Each number is 128 + 32 x the weight over its row's rms, rounded and kept within 0 to 255. Layers, rows and columns count from 0. The size above them is the row's rms in percent of the matrix's.

# layer 7 MLP up, 1344x224, rms 0.0551, rows 1066-1165, columns 96-127
size [ 98  97  96 101  97 106 100 104  94  90  98 100  99  94  98  98  93  99  99 102  98  91 100 100 103  97  94 100 106 103 103 100 101 101  92 102 108  99  96 104  92  98 102 106 102  95 104 104 100 108 110  99 101  98 103  99  97  96 114  97 102 100  92 100  97  99 103  94  98 103 106 104  99  96  98  98 100  90 102  97 103  98  97 110 102  92 114 101  99 112 115  99 116 106  98 104 100  95 106 101]
[[ 84 125  90 178 180 121 124 169 137 111 161 155 138 170 150 141 152  82  99 161 155 157 144 176 156  88 154 136 127 123 172 141]
 [121 126 131 157 162 188 138 127 107  86 120 111  93 109  87 150 132 168 117 124 174 148 137 111 146 114 116 138  96 131 136 151]
 [175 105 131 130 159 159  78 103  84 205 142  61 125  97 145 127 155 193  67 115 173 117  67  97  79 106 133 125 175 139 140 151]
 [118 134 114 132 134 105 105  18  89  80 115 121  45 100 153 112 136 123  73 112 121 177  66 142 158 114 132 154 119  80 161 142]
 [110 162 141 104 144 200 148  98  97 103 159 149  62 163 109 135 133 122 119 145 129 130 101 145 172 138 113  85 111 143 160 151]
 [133 124 144 102 149 194 139 140 158 107 154 111 123 100  85  91 190 111  63 165 113  94 117 129 156 171 172 171  55 182  96 153]
 [137 172 218 181 103 174 158  85 146 175 133 105 140  76 121 145 137 153 153 128 123 119 134 102  89 142 147 156 146 121 142 158]
 [147 147 128 158 131  80 113 140 110 151 153 168 138 142  89  77  90 102 140 156 145 152 108 168 154 155 176 174 108  77 108 149]
 [144 147 141 118  88 173 181 183  99 137 141  88 142 102 139 139 149 177 122 164 118 120  87 139 126 120 151 122 187 117 140 152]
 [ 90  82 136 107 123 148 166 138  85 165 171 136 150  84 134 128 148  74 183 223 158 153  53  98 162 100 145 144 146  79 152 152]
 [123 120 113 135 149 160 109 134 148 113 188 128 107 151 149 147 144  84 154  81 133 129 115 101 117  85 136 135 113  67 158 119]
 [ 89 138 116 151  89  95 112 104  98 104 117 106 113  88 155 142 142 148 112 144 149  80  71 103 139 104 191 132 146 116 132 139]
 [118 138 171 143 209 119 128 168  79 114 162 158 173 117 138 125 147 121  71  96 135 202  75  79 148  97 175  94  62 115 102  93]
 [118 171 103  95 134 118 155  70 150 136  73 141 153 136 139 113 113 123 145 150 117 155 164  84 108  95 158 107  90 165 141  89]
 [111 131 207  70 140 154 137 160 164 113  81 216 117  85 152 146  89 116 156  93  76 191 111 210  66  98 113  48 113  95 172 115]
 [ 95 166  98 132 136 118 137 180 147 110 131 139 101 164 115  62 103 177 184 114 140  93 103 114 123 113  85  99  90 124  87 170]
 [ 73 104 122 149  63 142 129  94 126 168 110 107 106 149 134 116 117  40 132 150 149 110  66 137 130 105 154 135 122  82  99  95]
 [101  82 120 120 117  89 115 141  80 139 130 149 127 110 123 140 122  88  97  97 125  93 137 133 114  93 130 169  42  90  55 131]
 [ 80 105 207 173 138 142 140 143 131  91 107 130  97 171 156 188  71 134 155 100 111 193 154 152 161  60 153 164 151 117 104 121]
 [135 129  95 114 160  78 100  98 112 143 103 125  89 113 173 176 190 162  74 160 121 149 136 109 166  93 138 162 141 126 125 172]
 [100 117 149  98  88 124 161  86 136 178 119 134 165 148 145 110 157  82 153 165 112  96 111 144 131 145 158 147 183 144 140 174]
 [157 206 150 111  96 127 139 121  96 201 161 107 149 135 135 160 116 123 147 118 116 147 102 174 111 150 172 161 117 134 137  73]
 [196 146 193 120 107 157 199 147 132 170 163 133 105 149 137 141 137  96 151 182  99 171  83 173 158  89 176 136 136  92 110 101]
 [ 63 118 114 116 207 172  95  52  99  75  94 140 116 122 127 125 131  69  88 102  65 108 144 106  95 143 111 108 149 148 163  67]
 [121 172 115 112 105 161 104 152 129 159 146 149 115 159 100 208  92 109 120 105 175 143  77 118 194 122 148 121 113 114 121 127]
 [143 106  73 135 137  99  84 132 114 137 105 126  91 194 147  75 103 121 136 111 105 160 195 176  77 145  97 143 153 146 157 109]
 [118 142  95 114 202 112 103 131  90 115 153 101 137 137 134 101  83 148 147 108 212 102 147 169  96 123 161 162 127 165 121 212]
 [ 87  97 195 143  60 184 128 151 110 175 120   0 121 152  96  80 163  99 103  93 117 178 115 136 168 148 118 178 144 116 169 183]
 [163 100 136 126 111 153 126  79  97 150 184  77 136 124 112  98 160 126 114 104 134 170 160 120 161  99 119  47 117  73 149 166]
 [174  89 152 169 112 121 136 129 160  89 113 164 136 129 111 166 153 161 149  91 113 115 144  86 120 106 153  91  99  85 160 105]
 [122 125 124 127  87 133 105  94  90 158 131 203 169  89 112 167 151 133  97 152 101 145  30 144 110 127 141 109  90 142 140 124]
 [147 188 127  97 108 162 129 130  89 133 152  52 135 122 160 161 130 128 135 119 136 163 136 105  76 124 122 102  71  97 144 156]
 [142 126 111 143 203 159 165 169  67  95 121 157 120 139 143 119  73 113 161 186 137 135 107  99 143  86  88 117 100 146 155 122]
 [110 101 142 157 164 115 109 143 118 150 116 106 149 131  87 139 104 107 131 129  83 133 148 122 194 168 158 106 114  84  88 134]
 [156 175  71 105 116 104 179 148 123 142 175 159 178 108 123 101 106 129 161 167 121 149 164 184 129 129 110 139 145 121  81 111]
 [165  90 127 158 118  89 174 153 117  91 156 147 120  78  87  66 123 108 141  95 186 156 124 119 177 121 179 153 159  42  89 141]
 [134 124 158 117 137 120 131 120 137 192  80 134 122 166  83  88  83 155  46 125 155 136  89 132 130  45 152 151 103 111 151 164]
 [ 80 127 129 135  88 172 152  90 119 159 145  96 129  73 111  70 115 132  87 130 137 158  58  97 204 118 168 168 174 143 159 123]
 [167 140  85 190 102 110 210 142 144 164 132  91 150  82 160 110  97  83 147 117 119 147 132  95 121  95 151 171 164 190 145 119]
 [200 170 119 103 155 144 163 143 144  72 102 110 134 162 107 106 146 132 119 105  78  83 125 177 175 134 165 128 105 101 115 120]
 [121  30 168 177 112 134 121  70 158 119 163  99 111 150 126  98 145 145 136 132 148  94 127 144  99  88 145 110  73 131  83  99]
 [144  98 115 113 152 138 150  92  94 100  77 175 121 109 136 107  55 131  65 161  87 148 115 163 108 114 172 110 148 166  58 129]
 [ 98 146 161 116 158 154 127  55  96 145 136 106  87 132  67 110 183 131  80 103  98 158  79 126 140 163 209 145 138 141 128 148]
 [154 114 137  70 150 114 156 144 174  95 120 115 102 180 106  88  99  61 110 168  72  88 100 130 141 106 116 121 132 151 137 150]
 [140  66 157 132  57 152 135 156  20 102 125  99 135 140  78 156 134 100 223 110  94 161 130 164 161  92 135 125 150 125 147 166]
 [129 139 107 118 145 125 103 153 129  64  96 141 107 175 101  80 108  99 125  94 124 125 111 117 154  62 155  77 132 138 131 149]
 [120 155 130 133 146 173  99 107 113 103 122 138 118 220 107 176 127  82  81 131 126 163 206 249 145 127 130 123 140 117 128 137]
 [ 67 167 117 139 127 146 139 116 166  47 148 150 104  88 108 140 107 100  77 155 145 132 130 134 136 133 140  64 159 142 183 100]
 [165 118 132 141  52 148 141 154 147 122 131 177  75 117  88 172  84 159  85 113 145 172 115 135 156  98 115 191 180 141 124 163]
 [138  82 115  90 116 178 164  95 118 113 113 212 140 104 131 116 100 112  74 159 105 127 158 127  78 157  92  93 109 128 136  74]
 [ 68 102  73 143 138 174 119 184 168 140 144 126  91 161 113 113 130  62 115  54 120 167 171 137 120  87  99 113 120 110  83  63]
 [119  87 210 163 116 138 131 131 149  74 201 156 149 106 115 125  99  82 175 118  75 140 163 125 116 198 112 120 125 116 152 116]
 [115 133 124 111 111 156 137 134 107 108 124  82  66  69 114 106 135 170  96 143 150 133 165 109  81  91 155 161 142 169 138  72]
 [130 122 171 101 140 105  85 135 125 172 140 165 117 145 123 108 143  90 150 169 140 156  83 200 151 110 152 131 117 148  72  99]
 [118 171 172 167 157 209 182 118 159 172 193 135  95 118 138 125 125 154 133  91 146 176 204 124  94 162  81 137 114 125 151 147]
 [111 142 196 182 146  96 119 149 135 121 137 132 125 103  74 139 114 100 151 150 214 107 139 107 136 124 145 177 118  91 193  89]
 [104 110  99  71 119 157 197 169 142 152 106 167 145 164  92 127 142 149 124  76 111 168  95 139  94  39  76  68 138 114 125 138]
 [139  95 140 111 138  91 134 107 157 144 110 111 120 172  77 116 138 113 123  96  82  79  92 146 145 112 118  81 102 125 160 169]
 [150 127 127 176 127 109 131  61  87 126 144 161 169 103 197 173 141  80 179 137 140 118 135 102  98 154 173  98 152 100 171  96]
 [123 114 153 195 101 176 177 111 191 113 149 162 138  93  92 127 151 153 141 145 200 141 170 142 104 138 116 172 128 123  98  91]
 [117 146 113 117 116 110 151 159 103 159 135  92 162 125 109 182 126 108 169 126  94 139 136 110 195 104 157 116 121  76  88 147]
 [115 146  80 146  86 117 137 106  96 158 130 149 167  71  95 143 107  82  77 137  92 140 136 149 105  96 124 145  99 126 109  70]
 [114 143  85 113 145 121 149 110 101 177 103  89 168 160 106 173 134 116 144  85  96 162 106  86 131  90 171 115 124 108 144  74]
 [131 173 208 159 204 132 151 129 150 100  88 135 103 128 136 141 114 136 161 187 128 114  89 114 144 104 114 150  87 144  65 114]
 [ 65 141  78 136  98 138  92 110 110 129  82 148  96 120 120 169 192 108 164  91 125  82 165 173 108 179 102 125  74  80 165 130]
 [129 191  96 109  98 153 145  92 100 121 123  95  56 150  95 138 115 174 136 172 166 156 142 161 110 133 159 177  99 167 216  97]
 [114 147 104 132  87 152  97 166 173 178 167 126 131 115 125 113 150 110 105  68 105  79 116 116 123 115 128 155 134 156 159  73]
 [170 194 148 179 135 125 108 139  73 188 108 137 114  83 181  45  99 113 136 142 138 107 150  81 141 104 153 126 136  72  85 152]
 [ 99 147 154 135 137  91 164 136 141  94 157 157 153 135 170 103 162 122 191  98 157 107 173 100 130 116 144 138 145 111  89 125]
 [137 134 158 142 109 101  65  80 159  84 105 118  57 119 134 111 143 141 126 114 173 104 146 130 124 138  90 129 167 147 130 155]
 [ 63 114  91 153 108 103 171 109 154 148 114 116 140 108 130 120 154 107 105 117 151 125 111 119 152 157 117 149  79 152 152 125]
 [105 135 139 148 138 153 173 172 122  83 172  98 115 106 148 101 152 145  78 116  65 166 141 161 201 119 117 157 108 149 139 118]
 [161  80 177 131 103 131 159 148  96 104 140 143 114 157 126 185 130 126 106 113 153 125 100 154 196  75 128 164 150 112 154 124]
 [ 85 169 116  91 116 123 133 112 137 192  78 158 163 145 130 106 123 123 185 101 126 140 137 139 141 112  96  60  75  65 138  87]
 [119 118 121  98 100 150 135 166 133 177 115 158 111 141 140 141  92  99 143 130  93 165 166 132  78 119 142  87 184 209  70 107]
 [155 145  99 169 132  73 130  60 154 104 144 135  80 118 161  78 104 124 128 148 136 131 136 177 148  69 136 173 154 161 195 197]
 [130 135  81 143 139 197 162 131  79  90 128  67  84 121 150 112  98 157 118 105 159 157 153  74 111 149 107 125 107 117 129  78]
 [112 135 113 210 175 106 142 121 192 113 157 125 114 148 162  94 151 142 156 148 145 151 126 152 110 138 139  61 189 124 104 154]
 [137 107 166 172 157 149 123 110 135 127 116 114 122 115 142 150 108 125 131 140 122 138  64  98 113 124 113 121 124 125  91  84]
 [ 86 145 137 123  48 117 132  76 154 113 119 151 159 101 152  99  86 180 160 167 125 164 150 109 150 156 186 110 148 138 150 149]
 [136 138 125  96 125 124 159 140 157 144 174 119 167 134  87 152 184 163 173 197 170 135 118  43  67  96 155 127 123 147 120 144]
 [149 159 112 140 142 155 146  89 123  85 153  84 149 140 163  82  68 149 187 117 163 140 107 132 131 122 137 158 159 117 100 150]
 [169 133 147 131 104 131 138 182 174 128 133 163 153  70 126 207 150 160  98 143 157 151 135 116 126 106  96 140  92 118  70 184]
 [ 98 122 158 147 139 124 116 118 143 103  68 113 122 126 115 122 130 104  76 146 148 108 106 142 144  97 176 117 162  95 123 167]
 [ 91 147  98  81  91 121 138  95  87 146 101 111 100 112  94 134  94 136 134 110  86 152 131  93  47 140  83 107 171  94  56  79]
 [141 133 108 127 120 137 151  73 165  98  87 169 110  93 101 133 136 158 121  64 146 113 117 121 193 108 141 111 109 125  83 105]
 [130  95 113 115 196 145 162 141 141 175 175 132 100 176 164 123 165  93 150 155 151  95 120  44 208 101 109 112 175 120 119 188]
 [135 126 139 144 129 100  97 148 126 130 104 129 105  95 121 134  89 136 173  84 150 128 155 149 168  74 137 105 119  76  67  37]
 [ 89 143 127 147 143 170  68  96 120 178  95 155  69  84 208  91 150 152 124 123 104 118  93  83  99  98 134  76  98 144 160  70]
 [178  72 150 129 126 111 116  86 136 112 155 121 133  67 114 115  76 138  68 107  76 183  92  86 111  84 117 134  94 108 164 109]
 [112 132 164 183 160 138 146 120 150 127  99 193 134 122 164 138 119 122 193 121 148  89 161 155 146 122  73 110 158 117 184 127]
 [114 150 138 125  90 135 153  62 158 165 111 138 141 150  92 151 156 178 164 140 118 180 117 118 145 157 133 120 114 158 192  96]
 [144 132 145  98 108 173 175 131  94 162 148 154 134 119  83 130 106 145 172 118 120 175 118 115 136 148 173 130 101  35 125 104]
 [120 143 135 109  99 138 118 164 172 107 105 149 145 191 171  84 125  77  99 106  94 113 115 162 215  97 113 191 131 164 103 111]
 [165  90 138 180 143 188 118  98 180 141 143 177 107 135 103 185 121  91  90 153 138 172  71 163 148 145  73 105 201 169 102 163]
 [120 103 149 134 112  89 178 119 138 122 129 110 170 150 174  63  74 167 187 106  84 134  60 129 120 110 127 147  71 172 152 140]
 [122  95 156 177 107 130 111  52  98 157 105 136 112  64 141 131 148 125 144 202 150 160  17  87 179 137 120  62 112 103 142 139]
 [ 56  96  87 162 141 134 120 152 170 157 135 129  81 105 125 145 108  83 134 150 127 126 103 146 152 114 198  89 161 117 148 189]
 [129  70 118 125 140 163  92 208  58 121 215 116 143 126  94 121  91 117 108 150 108 122 105 133 169 167 170 158 110  73 150 181]
 [168 109 121 171 143 129 146 171 136 139 120 172 141 159 168  93  94 153 145 139 150 177  58 161 184 136  72 127  97  84 139 145]]
# layer 7 MLP down (transposed), 1344x224, rms 0.0551, rows 1066-1165, columns 96-127
size [105  98  97 103  96 104 107 106  92  94 100 101 111  99  94  99  98  97  97 103  98  95  94 103 107 100  97 102 109 100 104 106 105 110  90  94 103 102  99 101  98 103 110 103  96 100 103 100  92 101  95  98  94 100  97  98 100  99 104  90 109  83  81 102 102 100  96  95  93 100 120 101 104 101  93  96 100 100 104  95 104  95 102  86  97  90 105 106 102 107 103 109  97 102  96 104  97  94  96  99]
[[ 85 133 117 149 148 165 142 114 126  87  98  53 152 159 102 130 150 159 125 169  92 117 101 172 117 161 126 149  89 146 124  93]
 [164 136 170 182 149 125 167  93  94 113 110  89 125 137 162 113  99  94 164 191 125 140 129 138 157 113  52  93  80 117 129 113]
 [154 104 151 165 117 113 112  87  61 112  93  50 150 125 149  90 107  82 138 111 168 117 126 133 209 161 162 121  67 102 118 154]
 [167  96 148 140  97 174  53  97 111 201  96 107 168 150  55 175 142 128 113 146  68 121 117 112 106 136 102  90 142 155  66 108]
 [105 125 121 128 161 155 135 116 170 126 185 128 146 187 209 114 136 174  88 139 129 103 155 123 148 115 145 114 176 120 159 111]
 [110 173 101 174 107 142 172 197 168 188 103  58 123 146 121 158  97 133 165 163 123 101 173 122 114  67 141  86 134 213 137  86]
 [ 85 182 159 108 152 105 159 145 106 187 104 125 155 118 200  73 121 173 109  94 176 109 183 141 119 155 104 144 145 185 113 156]
 [197 144 118 118  94 132 103 146 121 170 116 109  69 142 114 144 167 158 143 106 140  84 118 133 101 156 101 125 144  98  96 131]
 [ 64 107 120 139  91  76 176 159 104  74 124 124  86 133 115 173  90 116 171 118 196 181 134 130 132 153 138  91  89 157 194 133]
 [111 186 112 181  67  52 160 125 170 175  89 127 113 133 186 105 128 177 151 148 108  91 158 142 185  81  81  91 143 171  91  76]
 [108 146  96 120 148 166  74 148 126 161  92 131 147 120 146 113 106 115 107 161 151 168 125  50 128 100  97  83 101 111  72 142]
 [180 167 120  90 111 107 111 168 148 109 140 150 152 199 121 149 137 107 120 106 130 134 124 111 124 118 157 107 134 117 146 105]
 [120 105  99 148 115 138  63 189 137 112 147  94 180 155 111 181 131  74 120 149  98  98 114 180 175 134  92  94 176 136 128 139]
 [ 96 165 141 133 148 150 156 170 112 161 109  95  81 112 107 127 153 204 144 150 154  82  98 167 105 181 130  70 127  97 128  94]
 [ 82 158 101 143 148 129 140 178  92 164 195  99 172 102 117  98 141 120 153 117 149  82 114 207 160 102  84 106 115 127 129 156]
 [137 182 108 125 175 139  70 145  96  62 134 144 136 138 130  85 103 162  68  98 148  89 127 123 135 114 118 161 155 108 106  79]
 [149 120 113 183 149 172 157 112  84  89 159 147 114 147  88  92 116 171 111 122 177 145 199 136 156 124  77  94 151 153 166 174]
 [132 139 108 126 114 178 105  88 102 118 164 153 145 131  82 123 111 116 155 124 190 101 148  83 137  91 131 114 115 123 171 108]
 [122 168  70 148 114  82 129 126 133 197 163  89 141 114 169 103 134 173 119 114  92 113 143 163 110 163 116  89 130 160 135 126]
 [ 93 108 103  79 150 137 137 137 173 113 101 116 117  74 144 163 121 120 133 137 162 214 153 220  84 141  98  86 142 110 125 104]
 [171 118 159 107 122  70 135 124 134 161 145 169 138 152 140 125 143 147 108  71  95 153 154 170 135 122 120 158 205 144 139 215]
 [120 128 139 180  99 111 109  73 190 161 156 123 156 126 102  99 118  78 146 151 168 139 177 142 143 111 142 156 116 184  77 157]
 [106 144  99 127 175 107  85 111 138 192 118 191 191 142 123 141 146 140 102 156 142 192 158 143 129 110 113 116 131 135 116 125]
 [164 128  78 206 110 102 137 165 134 103 132  94 120 124 110  93 126 131 161 189 148 134  87 110 143 130 135 124 119 192  53 102]
 [129 146 105 147 114 126 190 233 112 166 160 117 107 142 139 140 121 110 110 121 118 213 162 140 124 143 114  78 150 106 137 164]
 [141 142 126  99 100 164 102 105 119 117 142  99 131 108 128 138 105 159  97 120  98  93 100 117  79  98 121 127 112 146  96 163]
 [118  96 137 138 108 132 154 151 101 129 136  82 159 138  75  77  67  95 120 179  68  98  95 134  93 155 125 101 132 115 189 129]
 [135 150 158 193 133  80 110 164 161 139 129 180  97 126 129 124 172 104 151 125 131 100 167 124 183 152 126 130 124  60 111  78]
 [171 130 121 122 157 144 103 126  90 185 131 163 154 120 116 117 164 121 124 159 121 124 114 176  81 186  89 115 172  57 108 116]
 [ 90 130 138 125  90 123 131 142  86 135 148 116 116 117 125  82 192  75 145  88 131 129  94  89 108 120  89 116 163 119 120 188]
 [145 113 103  95  91  95 105 131  52  94 130 118 144 195 145 117 141 186 143 109 115 123 160  48  94 137 166 115 135 146 132 106]
 [132 164  80 151 108 133 115 174 132 161  79  96 155 135 152 142 105 139 146 110 142  86 130  96 157  87 114 154 155 141 165 124]
 [134 102 122 115 153  65 173 113  75 139 128 145 157  90 156  70  72 115 155 142 142 139 154 107 110 120 144 167 114 140  85  93]
 [ 82 103 168  56 215 145 111 102 141  85 141 169 172 151 103 124 108  76  87 144 126 184 126 135 148  93 110 146 132 138 117 113]
 [153 131 138 125 197 144 163  96 106  56  96  88  55 119 124 108 203  91 141  49 158 171  86 119 197 151 170 106 117 141 105  84]
 [143  97 165 127  75 161 123 119  88 162 120  98  85 156 141 117  49 140 155 119  84  64 120 188  68 106 100 152 107  94 118 103]
 [153  89 157 177 137 118 128  93 140 145 141  95 119 157 136  87  60 109 181 199 129 136 164 161 177 146 131 151 158  97  98  95]
 [163 170 148 116 142 113 110 143 186 135 149 117 100 150 100 132 148 111 110 129 174 138 126 170 104 139  97 147 108 113 129  97]
 [106  95 113 139 132 124  99 159 157 112 151 160 132 128 138 122 143 150  68  94 165  86 118 132 122 174 144 138 180 118 142 144]
 [187 135 162 144  96 156 137 126  68 126 135 151  75 163 121 135 114 140 202 108 120 125 172 171  86 141 189  98 124 129 136  97]
 [ 87 146 105  89 179  86 174 130 155 123  98 171 137 162 138 139 149  94 174 105 128  92  69  84 143 203 154 102 179 126 162 123]
 [164 143 107 148 150 126 151 104 108  98 129 166  90 136 164 113 176 143 118 175 148  87  84 124  73 198 114 130 133 189  86  99]
 [143 197 147 168 110 106 116 134  83 167 145 131  87 162 133 151 134 186 145  97 139 141 122  70 125 140 129 113  85 108 150 125]
 [168 151 137  82 122 120 122  87  62 149 107 224 116  94 102 141 164 102  85 163 102 158 118 108 146  95 145 119 147 181 106 116]
 [116 175 104 180 127 151 120  94 103 105 107 133 120 183 144 161 140 149 147  98 195 133 161 138  80  98  87 124 112 177  64  93]
 [110 104 151 145  93  76 188  88 111 153 121 212  47 146 103 101 193 171  81 120 153 106 173 186 169 173 117 128 139 110 152 138]
 [117 114  66 118 157  99 144 128 117 126 143 206 176 134 107 134 195 132 157 126  56 117 121 161 201 156  97 188 119 159 116  95]
 [132 136 114 130 168 116 104 133 102 105 135 138  69 148 127 127 145 156 161 161 181  92 162 100  66 138 121 129 135 122  90 125]
 [165 123 126 110 137  77 132  95 137 144  81 141 103  89 144 124 145 161 129 100  79 132 134 153 158 144 102 140 129 139 153 136]
 [123 110  77 124 142 133  90 100 120 113 103 159 141 104 131 191 138 117 132 144 149 131 102 126 129 108 106 114 147 130 157 145]
 [112 116 101  94  75 110  86 106 164 171 137 112 163 138 173 104 107 117 160 119 142 221  97 167 119 124 158 100 105  37 187 175]
 [131 187  90 134 228 161 112 145 175  85 101 101 125 119 117 119 145 159 184 190 175 115 161 116 124 114 115 128 125 130 118  93]
 [142 122 127 125 115 103  91  52 123  78 108 150 112 128 169  99 118 142 148 111 107  39 128 162 109 144 147 111  93 140 130 126]
 [142 186 103 108 173 183 115 162 116 142  84 115 157 110 116 112  53 164 147  99 163 180 119 142  84  87 181 143 155  54 112 183]
 [ 98 141 137 127 114 107 154 136 125  98 157 151 140 108 111 174  93 136 152 130 151 140  51 190 141 163 135  61 100 114 177 169]
 [ 64 138  58  94 201 175 171 128 146 147 164 114 117 113 146  71 187 172 111 186 142 169 117 187 155 108 159 155  96 184  94 122]
 [112 126 160  47 140 154 128 123 135 153 160 143 119 128 116 186 150  98 149  56 148 154 123 143 175 125 138 106 139 108  92 177]
 [112 150 144 160 137 127 112 134 190 154  93 157 110 155  96 113 125  87 125 116  74 161 100  59 152 176 144 142 163 128 114 127]
 [118 104  78 143  89 108 116 115 156 152 147 126 123 165 138 146 132  67 156 119  95 116 131  98 121 103 112 168  50 186 153 100]
 [136 119 177  78 131 128  97 106 143 112 148 114 155  91 197 175  92 143  97 125  86  68 144 212 143 123 139 138 143 158 140 115]
 [135 161 156 149 129  73  73 130 127 126 162 189 136 121  86 170 121 143 143 128 166 117 117 121 130 146 155 127 128 104  88  83]
 [157 160 106 115  58 105 172 162 118 137 118 119 121 206 136 106 125 158  57  92 141 135 168 189 147 191 112 146 100  67 112 166]
 [129 126 137  37 146 151 125 121 196  22 122  89 108 138 146  78 125 104 119 163 116 145 196 114 173 122 140 139 138 182  75 139]
 [ 72 134 139 172 155 106 182 121 110 126 184 109 119 111 167 127 147 148 159 109 104 119 146 147  80 111 140  78 151 126 147 159]
 [ 76  94 110 103 138  28 111  87 101 114 142  63 138 126 185  96 182 148  98 108 130 118 115 123 129 142 129 152  68 180 100 183]
 [123  96  84 158  92 105 117 128 151 143 129  79 152 159 163 127 145  83 150 116 110 176 173  86 130 182 110 116 152  97  54 119]
 [171 116 187 123  63 102 114  96  99 159  67  97 140 135 117 175 154 144  79 166 171 121 127 162 142 145 115  93 128 127 132 139]
 [148 138 139 126 134  97  70 121  98 116 139 100 124  87 141 112 130 119 143 110 191 126  67 160 130 101 114  95  92 150 135 106]
 [149 121  74 139 140 167 104 125 134 141 158 103  94 152 129 135 127 107 131 188  92 171 102 139 148 115 109  57 156 200  91 168]
 [ 99 110  60 169 119 145 179 105 174 121  50 158  82 111  73 130 113 147  99  97 160 179 157 148 131 181  69 143 168 121  63 135]
 [ 94 136 121 170  82  80 170 118 135 165  72  46 155 114 130 122 154 154 148 144 140 135 104 129  59 110 155  90 145 133 142 126]
 [ 84 199 149 105 107 115 145 155 119 111 136 148 154 117 172 102 137  89 137 128  81 181  96 143 104  83 146  89 131 140 141 103]
 [139 141 179  95 136 133 158  70  85 144 122  53  79  78 128 155 149 151 118  99 156 164 131 179 119 119  52 115 112 127  93 113]
 [123 111 137 137 127 113 158 117 111 138 162 111 176 103 110 160 196  98 166 149 112 101 119 190 109 119 129 105 137 173 121 137]
 [ 92 156 151 148  79 138 131  96  79 148 143 149 147 109 180  87 121  98 186 161  84 185 118 150 161 104 107 119 145  73 156 103]
 [141 171 101  78 117 172 145 151 105 159 110 140 217 205 111 160  71 134 143 125 157 125 112 140 102  89 121 160 131 124  74 134]
 [133  85 169 138  87 140  83 128 168 142  97 105 143 134 115  85 117 147 119 174 119 103 123 118 152 159 121 140 186 110 163  64]
 [131 131 120 177 135 116 116 158 179 208  88 126 110 179 163 159 119 144  76 131 127 122 157 131 122 153 114 185 175  96 145  80]
 [134 100  67  95  84  96 104 107 157 161 144 210 149 139 126 162 131 126 133 149 149  82  99 103  97 117 107 145  89 164 176 170]
 [124 177 100 170 143 222 100  98 154 123 107 152 132 107 139 133 225 127 144 135 161 107 191 138 131 160 115 107 164 188  95 150]
 [ 80 141 155  99 130 122 146 161 122 119 155 145 136  89 120 174 152 102 124 120 134 136 123 133 109 161  52 143 136 166  74 104]
 [139 139 121 149 130 141 127 156 166 105 117 121 114  64  61 144 144  89 135 112 179 135 136 100 115 128 103  74 133 119 141 114]
 [ 99 136  81  94  92 120 105 103 107 133 150 159  88 159 138  94 111 111 110  76 134 162 112 148 139 159 115 112 169 130 116 109]
 [165 141 119  58 195 136 101 150 114  98  67 133 117 149  75 123 136 136  78 101 148 152 141 135 193  96  97 116 130 146 135 138]
 [143 132 103 138 112 108 166 142 136 156 130 136 105 127  52  63 113 223 130 130 171 152 119 149 149  68 171  89 121 101 104 151]
 [137 195 138  87 144 170 153 119 102 131 152  79 185  69 139  96  75 145 132 166 114  96 176 135 137 100  61 124 126 173 112 155]
 [121  84 192 127 126  95 120 101  79  59  94 167 144 146 166  83 176  83 111 119 168 134 129  67 103 159 145 152  94 114 143 155]
 [111 174  78 149  92 135  82 137 133 136 178 136 109  91 190  97 107 120  70  98 150 148 176 139 112 115 147  99 108 122 102  89]
 [143 169 132 103 107 144 145 116 147 188 170 139 151  99 195 130 159 168 106 121  70 147 169 115 107  60  73 115 155 139 132 132]
 [138 101 111 109 112 112 177 183 143  95 107  66 115 129 108 147 117 120 116 173 139 122 149  84 142 142 149  77  79 190 173 143]
 [118 155  94 171 144  83 176 157 180 162  73 121 141 129 140 210  86 116 114  95 120  80 179 157 138 124  92 115 166 102 143 164]
 [173  90 144 137  90  93 167  76 127 101 106 135 202 172 173 114 122 131  94  67  41 130 110 132 175 192 113 162 138 185 122 143]
 [131 154 160 159 109 107 209 137  99 145 175 122 159  99  98 141 127 128 151 143 140 137 124 137 145 175 123 115 143 104 101 132]
 [127 169  65  97  86 128 136 185 122 107  65 146 173 165 144 104  96 187 113 110 110  73 156 167 173 149 147 126 117 195  93 177]
 [160  95 143 132 129 123  78 193  83 127  94 134 142 121 124  80 132 139 127 100 102 115 108 185  88 188 172 203 131 101 160  77]
 [191 106 142 146 160 113  88 142 116  94 152 133 123 110  98 150  70 155  94 186 101 118  73  92 183 174  87  72 149 125 174  97]
 [108 176 153  95 166 144 130 154 170 107 123 127 131 181 109 151 110 125  92 123 121 126 169 169 108 121 128 136 211 180  78  57]
 [172 159 145  89 126 103 113 129 113 179  82 109 149  99 127 126 126 157 134  84 191 181 124 156 130 108 156 110 132 147 102 110]
 [ 89 121 133 121 205 140 148 118 124 110 161 134 152 178 143 158 118 142 145 149 150  93 108  98  89 170 130 123  98 141 171 140]
 [131 145 199 144  86 125 101 146 160 110 172 130 164 123 134 139 111 174 168 157  44 135 108 130  90 114 144 138 105 167 154 138]]